python train.py --norm="layernorm" --norm_place="pre" --tie_embeddings=false --beta1=0.93 --batch_tokens=16384 --doc_mask=true --train_tokens=93370000
Each number is 128 + 24 x the weight over its row's rms, rounded and kept within 0 to 255. Layers, rows and columns count from 0. Numbers have three digits each. The size before them is the row's rms in percent of the matrix's.

# o: layer 2 attention output (transposed), 96x96, rms 0.0584, rows 18-31, columns 0-95
# v: layer 2 attention value, 96x96, rms 0.0803, rows 19-31, columns 0-95
# q: layer 2 attention query, 96x96, rms 0.0787, rows 32-50, columns 0-95
# k: layer 2 attention key, 96x96, rms 0.0765, rows 32-49, columns 0-95
o18 100:129127147100087133110135102056154119131095152113117128141153112140131133118127109159172153119175134117116133164145131162130124149109128129153160133120133126093089140096111157136104109134116129118178109129144162136106142064107180140086111132135062148114171136146120097131159119134128136123
v19 107:136094114129156135070096157130127127099123143120125113165121107145119114140118135107109128113160092086124148120132084143167104145141116103129153104085083124172144134158135133120119111170135106093132129145131162130181098144108150168130154128121106105121170177137126146120068124124161158139
o19 109:122133110140135123155132085145126163094145142099164185110106186110129110133074150164101102107102132133139099136114105128110179141110127125091158144161105133119140113137139104128144125157148149136123142125144147131127144052140157113153160129139108140114161125087106106131121085106090143146
v20 106:131111118110100146150112102126122107134134116098096123162146132111134151123141146120167080098164127106173168144129123093083129139112156105131153098144115145113136128095150146182100081109110122107134114131164154149144078153091170116166148144145144122128125120164134129163102140160134090169
o20 096:113139139129161140114123138129111177086152149125128132142122158158146112106103108140111173100121082079136082110136191140140108119146069155147126154116125128125106141111128113098150104133167131107112152145139119115107104140162126130084173120163149120147116131169134096099090144090142139149
v21 094:131166139120126112101153118160157122132130138156107112084139141133118101113112075152129112132141140150117108098144130131121146107102144104145125153127166104143151109168121108082115137079079126099104085140132106123101158158161149121173131112157176089115125130154129121071123146187120114132
o21 089:117097147148141143163163122142092110094135114137096086132101083097129128121148130161099116128141096087140149165128168142160100102150102129119132156155151100155090111136114119107153141163113188144147097134100118136182150165097097153141141115147127135111107151131148121151091128102122113104
v22 097:163084122136108125139127133144173151144098104114134127088160170116162149119184120084109141083161149113138144139112134122150078153150124113144093176091137113103105128114120109171127132157137159129145118151129146154146088158125146106134127116128121117125124115168152119124105159060133115114
o22 089:128139163086162165096149120123099102106133139119139111154136146099091098153119147123103111130137134126105094134116154062182095144155130108134149062127157113125155144130168127108169157090166121114104114112159162152121146121143128121170133139122160154147120116132097090125103107135117122138
v23 099:128169110123184145149151150155142143074130147149088140089145137118110102110135138117133159138145134118091122102146081119102090133137176124079094147130146143144124144133086109145127084153108171100110098168097118139137163163117169129148123127119100108110110126176135137122125140145127141101
o23 100:150091131115113149160193134149144129105119154112145134124119104131153114123142110193112137129133158084110115086106154144116120150097101099131154098138133097120113104110125148134106163122170144166115089143093152135137169156133109150162114121103130170107170090132138111092129096102119103146
v24 096:154167090117175163126082102111108111131111144144091109117124105111165132096142153107161137130131078146140117129132148139112118119116108092115144111107142149136142160098104130166151151128130088123109071123167134088106156103118099150144093142115143097108112128134174192126142123162136114122
o24 090:120118130146129126098114148160106101135125148080149156115093083139133135122109097137148105118140146127152141124133102110139110097112115157116088132120171109145102175154150139086093133144084151104128124115136130103120148156172113103077140127163151156111100147129092171167124166129126154182
v25 097:090161112169170150160153087132142119135132134183079160131148119137145154143121154129121111147125123097108089050135115112145110138088106120137153128165125119109112120143158120138114125117164132122116160127164147086094132122143173125106155113136133084129137139098164139136157122157127118097
o25 100:166106064154087129125106133153104141087114127099151124137089121125116098182119103118101116154121134125131135123115153137114135183120142133102120133145110144173147138149127148103129130127113159097125125122108107125169186173130135125153091161123062139129148148133105153118105164103133098147
v26 096:169089126121117098131107160138136195133104126150116086145122121082127091124139124088143168132101143094131157137102121126136140101150130153162122124138173098142079138088122129107159123129137113068131144110151112117113100129145133151165114139144136101141105149094098143071108127119141164135
o26 102:108115138136146096109135127108140118106162150114159154094151133129104116103159142163112090141100156119122156129130114089161109116115117143115160108161128163108144143143115170090115145128114084140177118138105156134105073079114098135089136118127091124148148163130185153179138134127122104135
v27 095:098111118159172102138136122138144117105127114112085122150135137115119174149120120110062091121154121129089115125124093131156074153165141079107096105101141093137120156174137098104139145157133147175134139146130084092131122155130133116156094122121153176129109134159138125160132116138118129138
o27 091:165160151169130137118105129112097078135133145087105136140174130144169138144143136118135137160131143103145109161106137126099127118131124106109143095097130091118154110123142173140119156102135108123134124117124133109162188108089171150172116139128129104104144079149098128142089098076108120158
v28 096:126105117114128090115156126111101102149153135150150130062147129133120143176122110117156149106150161112116122144169080092104096174145139090139144155119077114137149164155122105128167128123105145164097142146118158120145093126096105144125166120114127112157120136141174141101132108137095095136
o28 099:189082118112126133180138097132164124127125106153147077188108167131121145114118150151140170130139122126145110126109117154129124114152138159145110121131191130135106133126154148151101149098122146129151096079141104108118116107132098124107128155134089138079155126111114091135121094093148132107
v29 101:127125126117158109145132135162182178132085099140099163117146160110125139117146148128120080098163132112171108127164170102164172148092099104153154128125144122104149172117084149115136104141137142122131113135118100118108172121163141094097144161132111137161116088135092122122109127118127121108
o29 109:133154129185143121132116153154126110134135119151142112131107123129100154153136111143093136148119091145098132088138144078117156126114124111172119132116128130181139117144156111105131134093090122085151131168149145110192109119153156154115099067092121160112132151085142099133162105115136114115
v30 086:126111114176169156142151116100095124129118158124136159133119143165139121112134113128163163091105119136164172131117085104131085113138115158153090147156149114120141086174118110189132124163120093132149120120135062116147136107145111110105117125141083144124118124118104133168117145112160142110
o30 093:145170129122121146093115147117143108151098139131142110130130103131102146158059165124138170123093125168115112141117147119131131085148128078130108141080100151110157113129126181090100126142167164160093114104130137113116152135165109094159107115091161116136156123125137166144139135134095123145
v31 100:163160078112117132164159116121174125124122154126084121117120113170108147123136114107145123129132136143100143145122134148122118137099111139152108155113119161126114158118092108174121124126135082159120097189135181132115151154099148113115173114146144149132104116128107090133136108078096183156
o31 104:135123182146107150129107124125102148119130096095167107109120113074142117133158131137096091144137129103141112129112168152144125144109160120154154156141183118136108112090139103073098116119117168126141091100120149145121130179137121108137156139144139068142090116128143121096139130166163112158
q32 100:096122114143131091111155116120111138115128153123120106093128119125108131125167142130143146136104141094164129156131178126121131110101207133085114159131104107187126161124130107160116086152122107150127120112135106143109133135078126137092117201102098133140137109107155102091132134098105147126
k32 093:173070106149161139150113125196133107084129140130150128156170132149135118117117103160069135140111114090114115095116137134127104109116131141118143146132143136137108118117114104099131145142152116130134197144097109089123095131144153145127076151136148096097110094156127099162150132140122115103
q33 108:183144143165173152163077092137117139158129085132154117148108156056146128119140158116127137148155152143126118132139126156148119134134112100128140075136122165122097177139091105138165162117112141129114129085131119149141135140093100084158128102150108142130145145154150133121119142126150138103
k33 103:185073177148116168153126117168116097128105169146189139159115144136099118122129120120115125131129126133096149109117150161108139126097122099134111111134130127126100123142180099095151124136111113145168132166132104143146125120144092109107085142110157156114138091161150124159117106137096136089
q34 105:156142077098188078143096098087123133124137118084150120134109153096125098105104136123156124088146107115129124104140123138195108119101144128107173129141117169097124132133124131116178168144095132140135154104149145136112151113136138083130166133139143156120127128138166114169117151135130147135
k34 128:182115140154124131094089128121099124130117128141183109143124141132073147135144127137123129142121091115109114158154096156124155075115140126151107130132088144169094115167125095121148149155129116134170153165110106092136127118137137088115124093138158199127107157123124144152106142132108164113
q35 087:183169146138135077090158136134090131150126100150134127115156161135102151116104089099111089130124137178137128144138139113195107120154129126148115165111174103102126117114161147090119135086116112101156120132107116135148079143143150113119133151134110115123120117130147133139152064134134116143
k35 104:122107136070144153094116129107164148167138120104109158101104141143089121126113180119094164172111130125129100122155156104151162103159118130149140100106085154145102112146123147143124101123153120120172095113138115127099149137130111170121110135147159154156116172097132140116133145078150140092
q36 103:100130148121106153143122118079167117136136172140140110114111150133138092121123135085129118113128153182137123129110118072140118127154137158120160117120160165109149132125179122148132117136152110149103119122073137055168134122131101079117134114153111110107119134127167155128138112156111091170
k36 110:159165107123149142097162127123139122159129101085174170141116128133118158096075082137147135102140127124148140137147132124114080105132118101137138109090119112097146105168187109165136102115150120106124129133088111149114137098187108133126111141130159117109159118106084147101120135109158116143
q37 109:121119150144131157079143141088113157138111201140157155112105124104112113106117124117132160082101079139138173168132178102138130135142127111096145129116173097081121111150120148109118154121177125117138182123120103112090127134136123109134141153154127082134118114105119088138130125129119144123
k37 117:098112151075133149164134112150100120130162173075127128149136121140139140165101177138104189090149152150141134122171097159098126125126121137135160147113099127102137125121148128119133129112127087145100137106141122149148124137118136131101057137106177142133150125131128116110122171103155096154
q38 110:138093080138087153129149142128135179155130144149160128124129150140109123126099121102141110153149128108081107116132099105140125120156126085130093116152083122122061094156176162127143159118148114120155171142108139146114149128145074131139125169128118098132120167108144097153147093125132136146
k38 103:108167126133140139143139113182146094139124131129076101151153125138174115124140120131099176125141092143134139123096120114139184105134110137173151115137108111134128105099159087161103120140137137114123102133129114152103139148171150098122111138151060107145104068152112148127112122108156137165
q39 097:190159139147097118108163109161128166099140125134135098081171095118117142147134106152130120128122078154125138111115103137121137098107120122098120136142101125127147154145140099080167109136153132161112124120127084143116116139144112128151145117135179140111088133191109104101082141098102108115
k39 098:122146149122108140140141139092106113142141156137128128136128129130164115107106097086154169121145154136079091120157151112111141160126124091091140101102120081136122156110172091119150121112150148152089127096129162107124109155148150094177107181142133105152141118119135096147161113096089128092
q40 093:107095141170116087139134153086114171106105129133083156118147120167134132139106124117099166146173116163113130082135138135151143095129094138133131174113196114120131126113163125097103128112104144091121132143131139142145066143151127160139092128112139106111119122120102141109173132097147141114
k40 086:112137140102130142122140099112110133130137105102120160150110154133098094133138142149106116141113112097135138185148158087175127140169111196108112151123078090086157158119107094110149122103136131131110161168079111126102126139154111134163119135115121123131167149119095149109129137075113114135
q41 100:140115103121157139107145127118118118137135123163115122158117151120132113140124095136150104129159153115132116144123093143151135106136110070124075128129163141109098112165132118124154152090091183150146139100100156130170122121123133120123174119142129133139114168122061161144136075186141110090
k41 078:166124085118103098097139114139092147139113134122155148141134120139070127150147091140086118093084136111141110140120132134086137122135105129164125121149095116165100127130175164116142156138113081137126162126102134087129107132133110147132091073097129133123113116153161156159084096139104139105
q42 123:167153147100121121112138109074123127139116113154147142133137120102086109092099137135121163115112107073154123132137116160207116117152172127088152158173127115124138155164130111123133154158101132156139138103126160126106072077123131088149145136146130132132110139091128149153142114138130122138
k42 070:153190143113123122111122153087109101131132121114152126118094127130092160130103158139141112152104111134143129136124083102138131086122115083143089130133109140163124134163114105111131122125166114118112145117119094107149152148148171128097179097132106158128132164096051115103136154112155150100
q43 108:177121140128098135147101105100164124097089153143102111105112112123151125136159081110121160115148129133132139143095107121200122125141155184083123100141116121131131139087142093117123148132147128138121135149127166107131115136112123107127151124139090138162149141122118171192140089183125115127
k43 106:096134057113107186143167149113163122128156136081142141128125102113128147132137082116171138109127111157113137140140138122131104146153105122165142162105124118093117134109121140121118124098179118146125086123098106155127158124139132177142124156134149131154188104151107114126115154146114081140
q44 092:144105133173151167105132155101126132134126125114099131111128121128136144071147130141151141114108140157121077161101116103165107113153099123154091131106091146147114137116115117095112085116112102151119130129115136121131109103094191124083181113143162151104147170148091151116130152172130104115
k44 108:140092168113127100119116162140140122122124172157105153160163068164177117137121156133164136099153115143142107088128090132149132140119112146127111125106159089156151115101124110128165082093150151137128127119091151129118142136115147128113085075132183123111134124119112127153122115151082129127
q45 108:115119145159109162139103162132115140123110118133142097105181142154117071110138144089086126188159117132104116090108153142116144114097115099133152135098114113141075120106138150126115108112147091139117163151138142076136123100141156123116070154125091124124106132103144143156170143103128140118
k45 099:139150133134151099131167125081095113091105126146128151086128138086125148118140101110105102158104119136147141128105099076108109094108148112159090109161175146105148112140123111110150119093120109126169111148164123191139101154130099141084158133154074142125111121139129114119116109133141104152
q46 107:159127137117105130154092089112095127119130151144118120132127100136104117116120130145147122110106137143122107081092105105128115136130148118127140088079126109131129149150115083149121143112088176134112142152148169091142144101164122155114167105135164159129132094119094157174114095190134155176
k46 104:140130079134148101089149136146118169116124169164163075143158142138109122112102119149189084142133133135139135108158134144132108158152161092143125123141153114063115111152133161091155157091125146154098145093122146145128164139145106147154145106171127129137116145087131115119113125138124118135
q47 093:109105145153141105187136123090134132121162133136121164128128158142083141130103138112125068109122149107130142156127126063177105112180100138143152089139104156115160126169153083144132117107146140131111105095129128102157130096138156128127113119129169123160135156109111151121114097095135147117
k47 092:135187123138122163077155107136121181169121149162136160150115171147114110145115153148130133107135130107145177147132131132085136124129087131114159173143103084142103123176168105140149099103143138106120114143118131102134113129151121116136115136130148139146101119087098120158192126142142123108
q48 098:116118130152135115094134181088112117121104127165122129110088133104120169132102157123123105101124106114155151138122140089134108144185111139159095133144195131159119107134080124119129082130122093116120179180138139130124118162143136129110120105109100101139145133144137153152178113110104165120
k48 116:134087135137160153124116118140089105127115106120118166113163140175131137102084159103104140103139130062159128079150149129104143110171076143115123144122075116156143123133133152124108100109153132117123177125081133152120100138115140155153106104149151117153122125125135104109126152161163154144
q49 107:141175153123151144165135095133146107128147130132127135102140120127129157169194137114161122106121159149126155144124080077117093125146133126112140114070107133122158133124110127100118143121081113122090125086147144102134170164088142108130132092113192115135130128123129109100094132126164120108
k49 109:089101143104122142105164103116126116121159172160169131115129119132133136168176120122154080140116148138100130143155132140114081111100156121104143106109157144166064142166127121122155114090120149128150109115129174124131122139104119117148120083168152176128074130106134139114137134154134097135
q50 101:125153156135160146191127150106154136108119109126112116126099122095143099136122073105129079122127117134147150095122147098165113139135110107107168135129157129127142163091095104106130114116144146117121210141109131133125130152154139117106123131093170119153136126191157143110094145126124121089